Weights of a small transformer language model.
Architecture: LayerNorm before each block, no position embeddings, biases.
Training: a variant of Muon for these matrices, 11088 steps.
Each number is 128 + 24 x the weight over its row's rms, rounded and kept within 0 to 255. Layers, rows and columns count from 0. Numbers have three digits each. The size before them is the row's rms in percent of the matrix's.

# layer 3 attention query, 96x64, rms 0.122, rows 0-63, columns 0-63
100:121148093166110105121162108127113181103102162135139120145094130161132172135137163113080150130175141093135154102155117107092145110139143095098147125120119132130094156130135098105165113114145139
078:138121167107140079102110054127126155143092144166167159139163130111119145131126144145101122155081093120116138130138152137125109115116156159115141116146112065130122145112115140133152108137153156
105:112112160114150185105095128093158118099102096158097161112099113154135142096124120157126101098115126132140116096187118134107195110094129127142129107135128117156152139121137124160145112140143150
095:097113101136126167146127152116130126127139141149127124114183092150126092116148121108093103123137110165143097135128132101120115185144081087125075106118160182127135170148108142152129146133129136
100:138110138117173097159130121148156143139127172117112132124169114168159101127127124131069091133131110089102169139138114115102129112164124171115133117107103107136131142135078124104075120144140097
098:136134132159126157132155157134160135172146126172127112099121067087103150122150152180106125122098112128118157153147146099152103106110123109134143141112122119127146145108126120092085078140141088
097:156115166139181139179166091124137118158159136090114156102133144088149144122128099108113092107152129124120149139092085102125123142110112154142136146104130162100145165136122143123154103141086142
087:129130091164101122149105117130156151171135165159141138145161131136126141091109149138113139111126136164130118098164132099158132113128122148117137102128163075107135139160162083170093119078109140
099:139112145112109132069114132105160178140140123134109136134152146131106137161144145159112140100129085120117138118137143129094127139161125180112111088130144168108125154120127109101154149161055147
088:199161091109134141122152082162124145135122156129110116130139154126131134093105167117114141081151076137099165124095103130111113165115149119122127137091133158116153118143113131114131105095155151
092:140117168126127106154097139113121122140139131133168153156139100120126150130072140109142146124143157154086120092119118134115142151122139154097091110114167130147145108166155167099130090114179080
090:107098108066161157112095107101150137102121151123086122134090085148096139104122128103133126131162107137134106146119150137122114119166169123079148103126179134144152134122167116126110146133153104
097:114130120112147125125136124128088116181137076155137107116145096114125095148166122105147111150137126166126152108173159149141140145098126194111111134137111109171162122150110108145112111152139176
091:179135138127133147128120097103176111157128099120123083123124092117127147116124151082170130121102121089118150095067127159160161106158138143113151088149118100134088111125124138127103138149139131
093:148138148122111138091101135127138129101128149115132043169128105108136149121121133107136115147150136162132159103126097154134164118155089149097117189084152120129131133145094143133134156162132146
099:132134082158121148109100104116096113135088165126139160102118117098172182103159131125092096107132137113123125136095124112133093152161111166101168148139146164116131176148110145138115123129128148
093:133137100119136129113168121135147152130078105080104131152154129125147116131127139169118141138098128108126131126137094154141108144160169103129136114127155074111122106124097110120150053151094170
107:125125181125148119099157157133146095138150146110158112150102120105159077158145161154120125104110132123116136152135102144114099117109104113108090156191098138140114121118127109120115174119180112
097:152122115147146199148102103128093145102139139150095090095101164127132129113174169118154101126108186091129131110140146106134085152131118150116152114131103134150138129104154120116139152144128108
094:111082126110121147150099123156113103134131126153133131171114159146154164126130151162119122089097084131129158107093172130123156099132116141127147149074146165178135086141122145135087121130124129
087:146110106123083127148137155124136151137141174133070138150143122155149101109114117124122134130090143137112133113128119098153154121163079176095104102112165099113119168087141159121156129120159104
102:151178103108107143092147120125131124185121120121119129141114114055126167137142125133146140155107150103122148150162090160114125100120134150143098088149107151143150127087123146152120138112121080
094:178145099115089112131144119134140072139092149125158166106132130128099082109110158147114124154124138188134134083129119106134129133115138147150120114102147089130158127146078151171137151118128129
088:116143135076130090148160108095096085148159141101119096127114145144113148121168142150146107092137103101161138147131117121158096115153130094177131115127143130138109177171115156150139106130124154
094:134120130150141174137083110123131155126176105140108115093074137132096111144138119169160134119146121154104136150104117176120128147138077159122099102105095127102122146162101113145116106115166150
094:102120126155124141143091136107100151133121129097134107126102130145151145102130140087088137166134141126125100130124166117105093105176178132096086112092127133158110111149166186150136146133096142
100:145124161115114111104138170079125133090119162087112111134120153131135120116149143108107109134154147165173134126102105123171110135146081129146106111144126127169136091093131136145138105165184145
103:109123133105085102160135132120157154114081150119128110072186125124140098101132084142150123124083138130135175159119122109097143111159126100139140157137147169149131098151139122140138168119123132
098:111139172096119138107099143107130120143134168111137178132136133137069150120144140153136075077127139136136081126125142090113104116132143173142121124153147122120096092108093102099111151153135130
090:103107091098167097116109102125121111134113122079141185137167122153133081139112135147160163141111144133127168167122142152123103154130134099108113128128148129152093181138141147120101108119141164
100:156153108107153160124145166129124144109116112149113143099136175132138153158118151132092137151118162143140120162124121117147055103121085137067119117098143132128160110146110105119143093157154123
099:135144116136082115132109133137118108067155092126141153114127126149159176165135126110174124121134118075146150153126123149135135101141145110139126143085138075109140140084138165136128087124093115
110:116099176133161095148126093141149126131123085108083131148133128170120131138158121157118094107158115122110147122114120109116136105131174125115080070130110093155103111112156155117102156165128135
098:151103190133116166126109105126125112107174075065125105105170144119110117128118174139125114141170156107173132120105155126113139140144156108132117148106134140131148141118124115106098151152121148
110:088103110156124160151128124135140115134146122102085172111120156143135158162144144151096081115114136148153116146159119100123105134149133096139129118125076168154146097119102120144088151161103172
112:158099128109137092085126094155140106131150181137137121124136126148146148169113130092157096108134101122198099108145135131182109132109092120131137152134101151098103105133097125132137123099147119
094:137123091126104161145059096109110119111111086097124170135120141143124134132130120144144129123099131110140155141119165094095133133132189103117176123128122104171086130137149141125098132149152162
091:108120116182124139125156113134147116091161119147128153139143103140112115152165133134124108111089128169140116127132101169120138119163111108129131157113082081101102113157119167127084125114184159
098:156104166110113114164105156122092126138127139104153094135165138108110122109129176076154124158108134132141101090128139141094156135166110097096120148122148168128149146122132109136078138173125110
078:136158096100108109129148114112156136134115159126121109148104129120197152130077101091094132121132151124150142171133156098129157126119165143144131120149116085111111137127148130181092138104131086
102:123113136126108105081116144148127153130173134137170188151173105145138098171128133075133134162119076132119123116179128132116113102141103099121139100128116116093127158153123094138116112137120141
111:067139161138148139154137164132141152134147128130134090127112109102125121150161118159082073115119121156108090176118128105061097139127124136124127123103109119150154144141124150143146111168142117
091:157116117156128146151162121142095123142158142108147103116166149095126142127132127139155092114103146135120116150107169116132068128123133091093150127136161187147144115115113150072143083120126103
090:121129132168146137160151127102124121098150127147166110109121136134109108137185107130165139109169154139121068139108123136116097163146086119081126074111132121127097090154105160116134153125123133
082:125152116137096145137099071125121093066136113111140128149142192104118090148138154149121155142158091145127105144143136108142133146101091153132148090104132139164135117112119102080120121128127152
098:104138116131134134164125090111143142154176133109113086151150153184163090094127126101107142145116145169120161151113154101140140128121139113163131080125127125131124108092172167109105147145137147
090:123130136133115130114110070138151155107136125085115114118090142070164131130086125145106144134179164158142107122133102146070121129152128149140079145135076130128108097107137110117116137140133133
091:133110138113123141114113115105121133102144109107124125103108101124061113117185169151150151117120160121165133064121119174115155176155140115145159108130130126103108127147102129105125126114085149
117:124110109159162208145105116083123139154164094125107148125109105139110130124185111179123091104136095168123118127121141132155094161112108129108146098130129087117141129128125145139131117130135128
096:117148093121185127166105120122182103131124077131136141141114145113124089124111140126128130128131126132117124129205143124141101122094167149135138120142145118149173165113166131126089096121097119
111:142085142156167122121129113154151136106142148078135127057142076116148135142125154092133091143116152140139134158136159105155116096140142113132159125134129130130108127124078129104095107122177141
107:092166125116105140153106110098155169143122149092119099107114077156150141100153096130092092161110161143153157125124116114096172127133162137098139100097132109126148119165133141126147123133168129
092:151118092054117135143103103111119106136150092095122135114136154161114096169127095173159156150128104159140102125145149119121127119120125129078116111128150107116103091106125118120153143165111162
091:164171102102125076187144137103113147118108144137120142112126113168140094125130101144145155139140154139101146140096159095115114158104143126083150136095143113112099068118151142128118134105131146
097:118128123125088117082118098110181089127143136106119144099110128089119103120161129144146142136082137161128128118141102148095177128144157164155112110171139131147137138141088143111091123178134127
124:152141129102142128117152157095141161149102119109081093122130117163152144117148110121132106107154143152146169158086148111135173100088157104093147127132136097116126101140104096124161155174123111
094:072112110173108134145151140139140121141098102128084113123149139195121106097138135134103134149183106071132136103113115125146166132109134103140090109122138141143105136171128148136128124100103115
100:103116151142149142153140110144133129172107121133112069138126136150087156062135126164115139153124105163138125104105126144168155094117145144108134142124110118132116150140091106101106112186130087
087:161108157121130111136168168144117166119096162161122118137123111141110165097159132133093082101097146115120099113158090117138147103149130117110145145106105145108159172121120089124093140091109113
092:128116080111132142140120129139113137139120110116111208148144159174114115156122131134114118146107124109093119140128128094126114122107189116109140067099165120148161093132132156109137120151098140
089:118119100137109148143136142107109121149166133123057107155131164120146118091150098090098168136171156126127117152115151134153124138183117115117118159128129124097093106132139162164147159102131104
112:103113095109085132141111155162144106131126137137159160109108112138118119147100119179174117134173119134106117139134096141129084162087127129141110149108145097113096094102136143110172137116144178
096:139085125163171132107124163169133106143092133120104116163139119091132173130164124101120120114078137120119120091155135164083161127174097099132133139132096117137107096143144132125123153134098120
097:094130085134121112126144147126142134101108139144163117138117109110140139121098121140084190112167112118105139084158110161127130137111160154111118159081147135132170137111161148114133177111107088
# layer 3 attention key, 96x64, rms 0.123, rows 0-63, columns 0-63
095:138114124122140087079139171165086127116090128118125155147117104144127133115134136154118174137131119077156136100137149072093133134141104111102114167125106109141118137144156116117169085094117142
078:109136142132157117128129131133122102157139164108138182143139162138146127150109119156125116092106109137069083105113131128132132159108146088114106099155173060141129131155157119113122104112108159
102:108111140141120128095069173133106088131120140101134141141122129155099142161135131082163076120099171122173112112107112110135147124121139164142135135180156132122142168143145123148112118119166141
090:106109112135155092145111139112150154147129109128067126120141080171163123127168129108094127091103142101159114129157123132149133173129102177135119121081119154107109147151113119148150152161133117
097:117113177115179117120116134157141141142140131080151108093177129101119096090122130165129161114131116132089092132118116080139113185148121127106085125117157136116122127158092121116138155134129114
096:095119137134131152147125111171125112124164139165149074108165123103094123150127136167135144151143145113144090117138130098162121116106147108139103147130090091083104102120112099183118085128129120
108:163142144106142112143135138118139126115142075082130092094128151107168149107118124109181128160132142121118133156086105147113158149109135122141089075103136169108137109172117135128119119119080125
092:154109085155117105101138125108163189159120145118130109130118117131077187121125132146105162116115090102165107084124131113129153112120170139137142121088145120152142115119121119115088148109150153
092:156087166134124127085107163091128113135121159117090153153141121148113121096176128120143161153112075125113116094154118160096117120113141159146118130139166134098118141152119126153150144168091103
100:142147060121128120128170113107113131165131135091125131109098143104177137091151122115145153111164124123127173103107118126141137148148130112159129104154164143112132137153103113161091085083135104
087:128089109105143108093136108146122129116171168094133129129097103107124117154092105122116174129177164143102110111081148151178125115116147131118108152101164122077104144131139141105158141134128139
088:104111126065163156101078154125115141138113141163139131117068144151100090158119158103137135102154147129153126073151115130138127135118141168120147130111191120138111129101117137126119133140130116
084:110106132147189145135092072189138149113141137132082125071120106153138123131119126102130132156105147153087145110138137135115138124139131139119122165130077122152127145151132148165095146138116154
092:158108160165134189141119069108101105095113133107107092157118132142126112129137147146120134127148097126117140105141150112153141132129122142130124087151185115122123184101140159115082114146152133
100:148144154123116115113111155131094136091137103118106102136113125093157099156156110106113162134142130182144147098105128148141201134144089125086165117135098102123147144150123133157102128149143091
095:138123138151122144169116116134118178123124130139125150097143167100144139139120123112120166111137100106109122073119122135119123160104115155131128111135094186145116158124101080132138088077088169
100:179135152143118105107170118129094135148121123093113159154160146157100139099090166102137133135107118104099181096156097104151115129121139112114162131146106097123117121129076126133117109140099163
100:068144154076153150125166137137120111140109155113152097160113113114109092134153120126126165128110126120130123155168117167136132150152133102139088134173105144137130077121161112094112131161153128
092:130172144182157191134126128117110119119106134132133111094105137110117130074147127098109096151117151054167139142104153138086133128145122146127105096158124116117135104113134131140136141106112105
097:131120116112131120124059141169134101154155160141110122108161142136130155081171121140113100109138078173152138132110175121154122101152165139093126162125130143146099145121104142144115100137115124
089:159110151134124112100138088102155157148148101126134112162164185145115117122146126103117177109115134127115094121112152116151178103161107154123129120123142105072138099093129112109136162133120089
106:136139122135125162158141133107113116134129181104120130163088160056136143140117157122139122108109099132102133139127112101148142113087126176169126153180093123150104103098128149123137156122112105
098:096136099126112112128132110080160179135149130094122183109177131124138122126100155149127122130075126146125106117147141114147152109184132115149146096136140094145130126146126135142074128091146099
094:121133138146143095167118126128145116155146101119158120129107140131150106145156117150146097120101087086149161128107087098131147140142128084125110093118100154120091144161130184092094141167104151
094:103094155169145168145174108133176106129160128163114127116100112130128123089136133095110142092160124150105128116096092124087148137136120176119157112117110157099143143148131133100098101159141126
100:113146138102129149100120119096101161158109123171115114166115114124129141104167166119134123163104121107107125116072162131179103108094106116082122133085169145147156137112160142136133126111108119
104:155134159149153140116135159103154153105115149115070138144116152135118093143155107084126145109093171158160159140129099100164085115175101124131127114113107130128127107138107132097160099145154120
099:133150144063097123142133122142155077096145136131139149118170165095129106123141131137115114124084148136149184111123114114158126147133133082120130131103144177139129115132113102128143185094129148
098:132131162161104114125141180131134101147105160145101153109134128122092070158127095135152133138135094138117068112134153140147101128125165107174109109134124155139152110125097117131094170141098114
091:102107145095153089141162130132182149133120087132106151124137142144138106137095150138093119124145142119086177136191106152141142114102133106132136177166153130126128117147132107121101107143111166
101:119091108143136154107137143132130140087124166125150149101129147113168118119116159097117130131130179115154147154127136107147099124149124126085102108125099090146149122144105109143139101195103067
094:165156135138123141151105094121153120080137102109154156169131128107124141146116140104132108123170119126145095139092124128119110112100146059152166141136128116092139151085146164136142108123075120
095:115139150161162136133118122151152103173138132130127122145132182152104132155086147157127100100166137142141103096118141158142108139118125117129102141085124090116087157118153153160098081168113143
099:122148133159130134090099172121155104104132109150100131126120142132141152170101120120110142081174100134145107124123131143097107132162154169103194132103144102099160145143109107115130094134097103
098:144116074158146129116084095108128124144102101142095126110121167126155131108095084160145135128101098145120147161139113164144120142151105165104134159153123086168125091135109098134131123170134140
105:116172111102140105154095124147097141123129112107155116142133099146107126117155091128170101108107100142101176135103094143136127118153113132188169165144127151126140154124124151094137178148157125
093:148134140100117178108112122133138111090147076123133172099123137133105182186097121108121162148136125139118131081119097154147150110130151134081151126123133150139106115129140103124110100144111174
090:054146109160125113127105102132147124117118125088115124110108101099123120133110079160135153131156171144108174134158128153127168071131137135148092132132144121149119084135166131104117143144135133
086:109143146135096120095126130138147099064133116138152089161096111146158120141155117122155127105113117143116165136099191144078120155152119158098149141096154097128111139141132132173116123139155119
071:167120109093132118129097148128128119120131161147153173140125140114101143122093144135160122151135118159129112145157142134127169125093069099128085135139130174118147117103170132119109154067094112
098:106080131122087125138112143107152138146168110090161146174113124146121127092144130120113161150114123157097157103137089152125101124141129130175128118103140053109142149150139171126121132131133150
108:104118181159138103098170110153128098172144126153145104128105132075160133117114125132084124136110137138141079193148125112125148118098101162148087102125114127121114116138108146109147126143113115
096:139119133124135144146102141157128148106183125130070119134151149120192142150124089102134139128126136114090137200094159098116113148133133146151151133119095140139120090111091137137151122158116135
107:103117131205165117149176143151085126131144105129135101112106131152139141128157109124139075120140181130091108163133118123138133108115118124151104141151090104128107090126153139094158133132112143
090:173148093134132156138130163120101126108148098166102118156160117135129145132144144115111107142135131140121126150136098099171117049126120173115144137140119080153139112123113132131156105099125072
106:142100120143084137155124141148111116107113157186092128166114135130119163099119107137135142133165143156151103109135161155177132106122136122108128158104075111161111133103162109156124109148089108
096:174146119138118095093134141137138126107117121137102152110125097114152122116056113144131114139143133144119100153173111115101116131106171126142082140129115116098135099123151106164126098063114091
094:087156112153115094102136131094134165109090099087114096122114148159123118137143131133130144131174175136134123099157101149102159132140141156086183095149106105138148129119157105123132134148107156
107:102114162196161201120130125122146147149107121124081152102118143131141169116173128153108089125126131143099114141134091102123120123131131120105118146121121145152116142114139106102139138181100151
093:174100149111144176157109134150193103130121114186170147107195138121124128094115133137148151109116143097132094132140111112132111113129164113098100133137120106146129133125130116133125151092110119
108:144127096105149137121088121117137112120172124129144100095142103120139115132095113116117124109173121173084128144147121143125090089156180133112165146107132133135140157095077138118160098162108156
104:109117091138128097091153159122148156122114107125081079129114106137138173107095133136116170165162142150160116138164125130115148099135119122112106104083133189132119148121117102116120127135087142
093:164086107144129157113134141172113139094111108130153164155137163155098121177125100183084135177101145164099106119124120118109113122124114143102116131140168110089132129123138133127115106142108105
095:132096128119128106164170100167081100104122119138103123127126157132086137152125137154149149143184176140073134115132144120167117125105118118109081127114143158145136149094120108139117125107095155
114:140160086121090109106124163123153113095103133097152104128140118116159100107092102114134173160130162151132119155134132114128167090124133142078119107198151105124140095135146130121132118142140100
111:146089121131168152085138120123155125165111141124090107136091146160102116149163134111142116123135141189119112135138129121146133150132109095124125111111148181061120111121095122100128124169101106
103:093144106183110129159129106140136177143125105146108089139155139142142128108138117129133164080160095092129143096147141141144119165122076111146142146128088154132083139133136103136086111111116145
116:126164127123132150095160109159150152127120140140123057125129093128155112139145104147098090163136096141128126128123171119100131143106139106135154155114094129129058127141083131129095121164112117
088:093163124108177100092129103109162145141113135084119070120124146129135114129156157152132103143100124130143134143119170141110128169156101120134159115071144125168149134135094127135112137126159165
092:168081120136130179114096143125105132137110121083100125153152181125117181134119171127132158120122115111115135072097119116163104129151107118132107153134139103161136109127101124138119121174118158
092:118113141153141106106127111168124160078129137185101170169091123125141146138157110161088113096139117166118150099143142128128148140123116140117079118128086167104121130161141111099149128116122152
102:156057139136111123154152093150108156132102111080138115095191125101113115143099120148112107142125132099132167168129106109148121130128124093150157117158145110100127143112169118129103121112140103
101:094134103126156135121081105119141128134139097127109135111094077169125135114157146132109130105083123157136144098109171160102145160148155150133099131130114140118138071133168178133124164142141133
104:148090109132129100106140151163107117139145139132084104148175070136137162119135150134148129103123148087153137096152095133115162147082131130138080135116121140118162157144122122118106154113151080
# layer 3 attention value, 96x64, rms 0.121, rows 0-42, columns 0-63
140:160095159144154101171159133111109155120145166104114138139129143116073084161116120132124113166138135115131163157115090154107112140106112117089104127109147126143130123097070160137096109114120139
143:116125125125156132132155129131135116137141123140140136148122121107112151109119140154105089110152147176156147083124163054111079136131110174141123166108117140089160146097120118107082161150126145
147:122126135079183129139090121101160125089171117104135157142126096120130122143135133139154145156129119091147118093130169169109140140135136128087111148175093132135130122094127089111112163162147145
137:139163141123197111119130121110124089106126150155160204088123139098118132159173131155086124138125131102109109091146119125106132138105102136109135173125138100125123103125114100144107126119114147
139:095138056127166152089106108133112093140149166096116145112166112143139109157116133123117122103156092108133153157112088113125163132174110124116135126097112139121140145160138134149136148102161160
140:174110135116132152139116106106094152145117055093125124123114141079131106131144098117107111132158111161184111130137111118162142115095141133100153152132107114135109082133140110084157135152134144
132:143143129160157141170138129151157141115112118140129111127122154083092178119077091122104094079147128124126156115106136138143087141128087138153134158097131097084117166150120112121153157125122129
136:114121125134142130168127118070128122132133128123131144086132159109053150116107086141111095107145165149135132102128140120099125180119120138115114136155159113088104131139099170124175128121126158
143:102082130151129138157117138106118102145137138148160137145151101144086124075100115124126153105140092167160153100150163165154155163126143129153120107137131091127094120102134082140157122122105161
150:137119139144121109140135116183102136120143107155124138143156132072140135151095160118129125168086152161135066113140123111121125171139146164124118115105153123105094093128144165169137093121136097
121:153114162138098107148139158089139133090120161119182159097082131165139116129113097164140158124093157113140120102131106139133125081118126121150116151141154131164118085121135162143127123138120078
141:172140080104137152153098106121106118119121159140137150152127101132104139075122117177117122167144144133090121137137119121114093111144126157114174133140119138112136108106138109165088180174118120
110:098163115124129132075099106120090101135143170141094100100119135109138157138180172118109120118163170131117102119131092101129116159137145163143181119157117112121116107157126134162134126121152119
123:161154124122094144156126160167158095177122118128125159113083106104113106150116138163111137126098131132077131107153088095129134114124103155126155098146127141182105134135132143132124129155119074
150:125113109112155108170132091128107124155118126120113117122084118104097074108137094136120140161146153102121188124147141140142145132076148113145172086134114115126148156165130167136151152140106100
150:143151177094117132107163092123164093136132087119137170129132117161157154103138084118150142110150112117137093149107154091119100126086122131112088126131117127170161118104102143154110166128127136
133:117176135111122107102114100120143117134091114144146146130129137144117143153151162166070190132095146115152164142137111138104141127105124139158109124112124107150067137093115122161141077127111139
147:138143120130136147126113165105098170120110144173141137109160153163108085103094119125142136111109112138104138110123117073086133160143098135141117145115089179100111091140116176122114150149123147
131:142132105131150108143121113123130073120181134145106147119118119150103083119133159140101104133088122114154122133143157100105154105141109171084110127127177156152137079169106155108113118102144122
161:120145128122159098118105142096184147136119116129174139178122108127126117127078133125131132159122135139100177142096130147107145129149169160126121118083122121111104132162137095179093131136145086
124:121124141093085127107103100141124123174093124108112159167149122103129139124143071179130150119112167114151121155101104106091147129139141172147133130133126124115142117131117182146154085098111142
141:129105165091112138078100130144147103139168104134127120145103119147113162164102105136138151084151126102090133129107107172143118151157137140109113093131097145151138147119076149160177143116127127
139:129103112110157095144112153164128154110113113155124134165112170147157093110134172158142141119112116121149123123115161135149073112117085130172110100138090119129143139099163175099123165131137139
141:152121117134146100141156147111144104126126137128056124098154130082110182120143171121102097131120125110124127125130125156123095130183107134131135097144146085145139165089164159110115123149151115
111:145078133114149102112165101123112105158136103165120132149129099115117117085126115103113100168153104123135145112134144123159105101149142165106128104131137143108200101099112169161144135152148109
117:149131149137174105089128154151118173163098094091138135143131156080106095134157134128103112118109136098139132150074121159113117126162129118155145141129108123133099153159082131103129169137149113
129:132161128154112137153139158112133127120086123150136163093167181141123145083137112125120140148130155179139123130123069154083105142100145104087097114148112107116092132092132138115144134159135119
106:119126115117157130106136179117121126158106109131119143152197122128136124094165126133164137103149112155126063165090121097088120155122155143162142113121119108132099147158153095125094136120119140
123:163111149114100150153126132102100131093194096134143108069090150148102145174132136140117094111121116143154147143110127124137127126144124133141107149100147155144170126172156159118106124154113101
127:115140095123163104162195105150129119124114148118113111101190129132144142127126091090127145110117116063159117143132143116107150094107140096177133152107143138137124137159114136121159101143118137
153:121119106136137128079087144103082133098137129125172144121097141132166139140138117098111142131121112126113113115179147130156141161099166137108140101092079157105132148131152192113151135130149139
130:086146174129103129117084115139151127181160129128131131123116144119106112129134166124123093086131104114104142099101131117148168125130089138145124157184118165170135107171096121093139140144133126
069:110125093129126144115205131123086118101166146112103123129136140158122123163132112117132139075112119103132120170136151107178118122112094106124122123147173117136149145160106108141159116103166159
081:128136155080116130139109120129058139165111091117144140140154137166078163113170161121145131138166131121117156124114119124105121136091129123147151109138078151141117093117097086156132133128103127
072:143102124141182111110136114124109119177136134113105110130147101136113129119123123080143149205121111128136140115149098117126115116130074143071139122135120124139126128082095174149098103133151149
072:116146163141159091134149140143163132118137148104131123144078116063182129118110142106110151142174117147131135094192122123157126095128095129151128144127143131124110100122115103147138119159168133
082:111190130125101128129135125118118114129086116087108090109114159123101133126144091170103119133170194135135128175110098131099138114129169149152125126140151121129115185126133127107155149139113132
094:154131172132133132116133110135131138133144117135106141173138144103095119148120140196143093115122157127104124131108125111118093160114111125154121137147167162139145186127112148093122095071101086
076:116140149106134073107166109133135150088149098164136110130073108149146154135095124114093130109140094110149125109146132171136135108119144169139100148079116130116173134105126137128170090125110121
086:109099147120140136166163142092121133131163118112107137111100135123154130097117112087100108147142075128192150094133134103158105112126126149132169090155127081157109088111127157134116133125151125
076:098115131105135074115167085139125116141142153113125106124155124134094123139180175123104138124146126135109095134163153125148161115147138138156132174142147162156117125120145084166117093138079136
078:107156140132110097092143116123129144125160152149148132151145126126151096163118116146097144132142154107108090131113130118117148079147156138150096129083135146131203128130110169113111147130130192
079:117168103135107192091097152124147107184126182134120144137084085146157134141132114132157140117123125108121128134116104110135121121132124098120165108123121164144146118161163129121142153081165129
# layer 3 attention output (transposed), 96x64, rms 0.0836, rows 0-42, columns 0-63
142:105144110142118144096098112154118133157129118182123086130120124147115169119139145132135129128079121097148114070139161098129130107113125137142125152141092185164099130141189095125130151114123129
148:108136145133082101117111109155168115086137146077148094148084159121153122169097122124150167158126135096142135159128111148096138125138147084134104147146112130092115132138147159137154103111164125
144:169149101176063113159135127139115157133127127124115126150148160128191154093113092110107144132112111155128167132110111110166149091112112134132136114097114139135115121140121125145155097083103146
138:147107123123052112140126139159101176127143124132109051179173099143138108105107110100155137101146125134139143113104126128145142114147122113141127128117137143146129149115159135129148173103132096
140:156138170159087132121145179108137133129108113146125125148114130078123125122118087140143114151106172185136130128117154120134110105099155140138110110130104118125128093104140128107155154165131056
144:118132074171123087148153135133159125168125156164121140116142118176135134088103152149129170128143121090083127149124147116131110130152151118118102074091148104109118138131101162135123135110139093
138:093124103101098113093127133111127123121126168101134127142128113126173097162147129051127158158091167119159112159160161112124146141168159114132094132153135127116128108107140146151104134099141111
140:104120114090139121108153127171116159123125122143137083163107132147172125149131149140120151111118113128122123177153178116146129083147119089134167143118112112157098099107135130151089134101151074
149:136135105092149139136150148156120133114120133125124125109125144099182158124155147119136102120107144089103134214092108111128122080135114133075099127126113174149160110125135158130123131149137101
142:092145102139134153150155153109149110117113110125147126128119092122117104098151088137120125067126117088140164138137117132119122132124117113171159109191112167133139189124107097117111160129157145
114:146122112116176127087135095172098178162128110129075103127122097130162120106132121094146125092137090123142143139122115141129137176097134169127168124135094119124120140138149097157105129122141167
148:126122157159143067108177125125149138119131105124125116145133120165166123161107114096127120117132121134164135101099136135163149130106112081127105111125115150138110098156143135084158079135190133
111:109106161117131111165159143124122138100125087146168146160170131126081078153111098168111109116130151166149134124114124123125117130105095077168138137135171110103139139129108141131119147129120079
120:094107122122144098090122147127093146085096114112102184153157116192133141102117119077153137117172105127169131113122123144094103135123154129124140099146153125125130149151126112137166121150147148
162:127127133134116121081122145133148146119133136183109163105157149185124116149128148120145138107123093130150070120132152110160095100169079127109114146128148133111130084095116090149139103157146130
147:159122113155135135115124147133109148130117140119115057160114159091100089091128183124107171166137137134134158098131111150128132159141107134068129113134141109116112146159143114097123126103158155
136:112092149101128174149116117117101140116145122126084094112141143148116133101131116068157120118185153134134120124089131117123169125153118121115135104161146177130162149119133113133134180100140086
158:144148140116147132102169096150151091138126098127114115149104083124128155140124130117157125131137134108150139123120139150163163092078159099118149132179138075128121146094137123158109066146135107
126:124144138147123160116148162147110140120110090169100139178133129099123164127105120125136159092140107126104116128146086162107092134092159101141150124136084141118126135088172104100180145122113126
161:129154121131099143139159106104091115140116103123082120102128179119156101139150125100137092112123152100180121132125117131157141148134098094151148085188111151143140092113140156133167131150108132
141:104130135176165142146139153112143124087135121161150102096100125159129110113116135100133131125190143140135120114118159119143110161139101096117149162105089101144114132121127072128093147128182102
141:132150096118143140139133183100105143129071144099131138116156148129123122098138152116112099171085161144168143121147122069116133134119133091114150154122146109164126116144140070136123132094140150
144:149149120132122150108125121142177098124129129113115124084116116092153163137100108105138169152131123133123123100130112136122185126137151143125133169112140142079153128156105104171113051127102142
143:074123129105084103115108142154120119123118146142170126151143119111142120136141066140102116131140124197126110145116146141097162113095126135153108160142128171116107124171130107155134146098097154
109:125174106145131120103124173163135108144104145133165110096136141141120090163128124180110130125124098093111129147129129134122128124118100068086110155154099156130128132126161083110168112126145167
131:085148082154070141133107105077130113141127140177104121105120100153111147153123126123141124131143151142163089111133153107118165113143138119129150104109169119123157143092151150174159113104121133
124:107109110085142135150105127158123117179159099105113073158141097164122135150127130127131122134135086140117122106102193135125154129136127133103149096136162170136118117163093147147085105124138123
112:102136134135100132150135151085126090104132117155129122157086137101126103125119186164131128131138161140141118112109102154133149134120096125120121106126150088133149106167106208133105100164145109
128:122135113089130113118137083158146183151089159119115147143154138105127132114096149154125127115102142135113111130160110117103126163131161137152120107188112064127107113116171117118127152090141149
134:119123163123097173093085165102115134154153138170121147157089100130126077151156122114134149125129143157093099130151137137150126122108105190098100110156122111111137125108148117129107149113161119
159:156142149117087119154145135148180128145100117122101125111203129141112112107129128164160117132107123111127172156149106146153127076135138122134123117126134104152144122107088075140081119142108112
144:164108098131138130138129123128089164090101106113136148136139119145109179154103130126103131165148157124112111143167139139109096115136154114104141138116144094106146171088180139129163105105076111
073:142136133115129128150147090125164104161139095133115051097132078131108144095113149107122131187156128137156128143108160149106145120150180102111150150126121112113126153142128103144103111145099123
085:089120114188142119111123103152178132144143177149152134107132111137144100138091120160116131101068135110095105094169123142108162149154131114142109119081133170110114127129142150140120122123118121
072:127097114100091174159097102124102135085149118143152141131097138136130154151158149169081101081146139151110100146131133120105124129124171087146089150117168138116158131116125144142145137128094146
072:130123108109095167129118137113102135100113124181128111156118156159108184103144154170121125126120107148149119144086109108114103104118109088117173143153139099165116125129153101141170089149114139
089:158109093119087106115103145171121098167105175109153169133152142131170120145106116103167138118124134084073149126126097136131152142144113163127148130136107147129147123129120126128109119071112159
087:139174127129098114132174131116135125178121112148083136101145116132148142086120120090143126130119156105125168131125098138141157119114182164137095082129114085080138145109136113136118166121123152
077:127123114165140127110108131134078115121139098141131133167146130123143141116156112152159142169131132128147113129090152122115059109121137111130184075160149088118099120157097165122106142157119147
066:092148144110125129137139076140085142126145147138118125178161116141110127145160166141125134083126120149129109097109143135130157118193086106117132128115114140124118116168075152129148117155123080
071:119125113124170124117130144142141116136084154135114064108124114155148182110086172142140117162120116085151122115100147114096118141133182084116106125127167133139128152128128106144107104150161140
082:138083107127125090146128192107125106122127127093146161120158080153127158116149119100190102124130117113154117170122152120129101120151133151151149123175158093110111113109096134133124120135147107
064:101143110105092120142187161103115120133143151101140116118170153095165074157117120102087172145096130165120116171129148109130142098136090140119085132158116139139125111134134143142130141116144116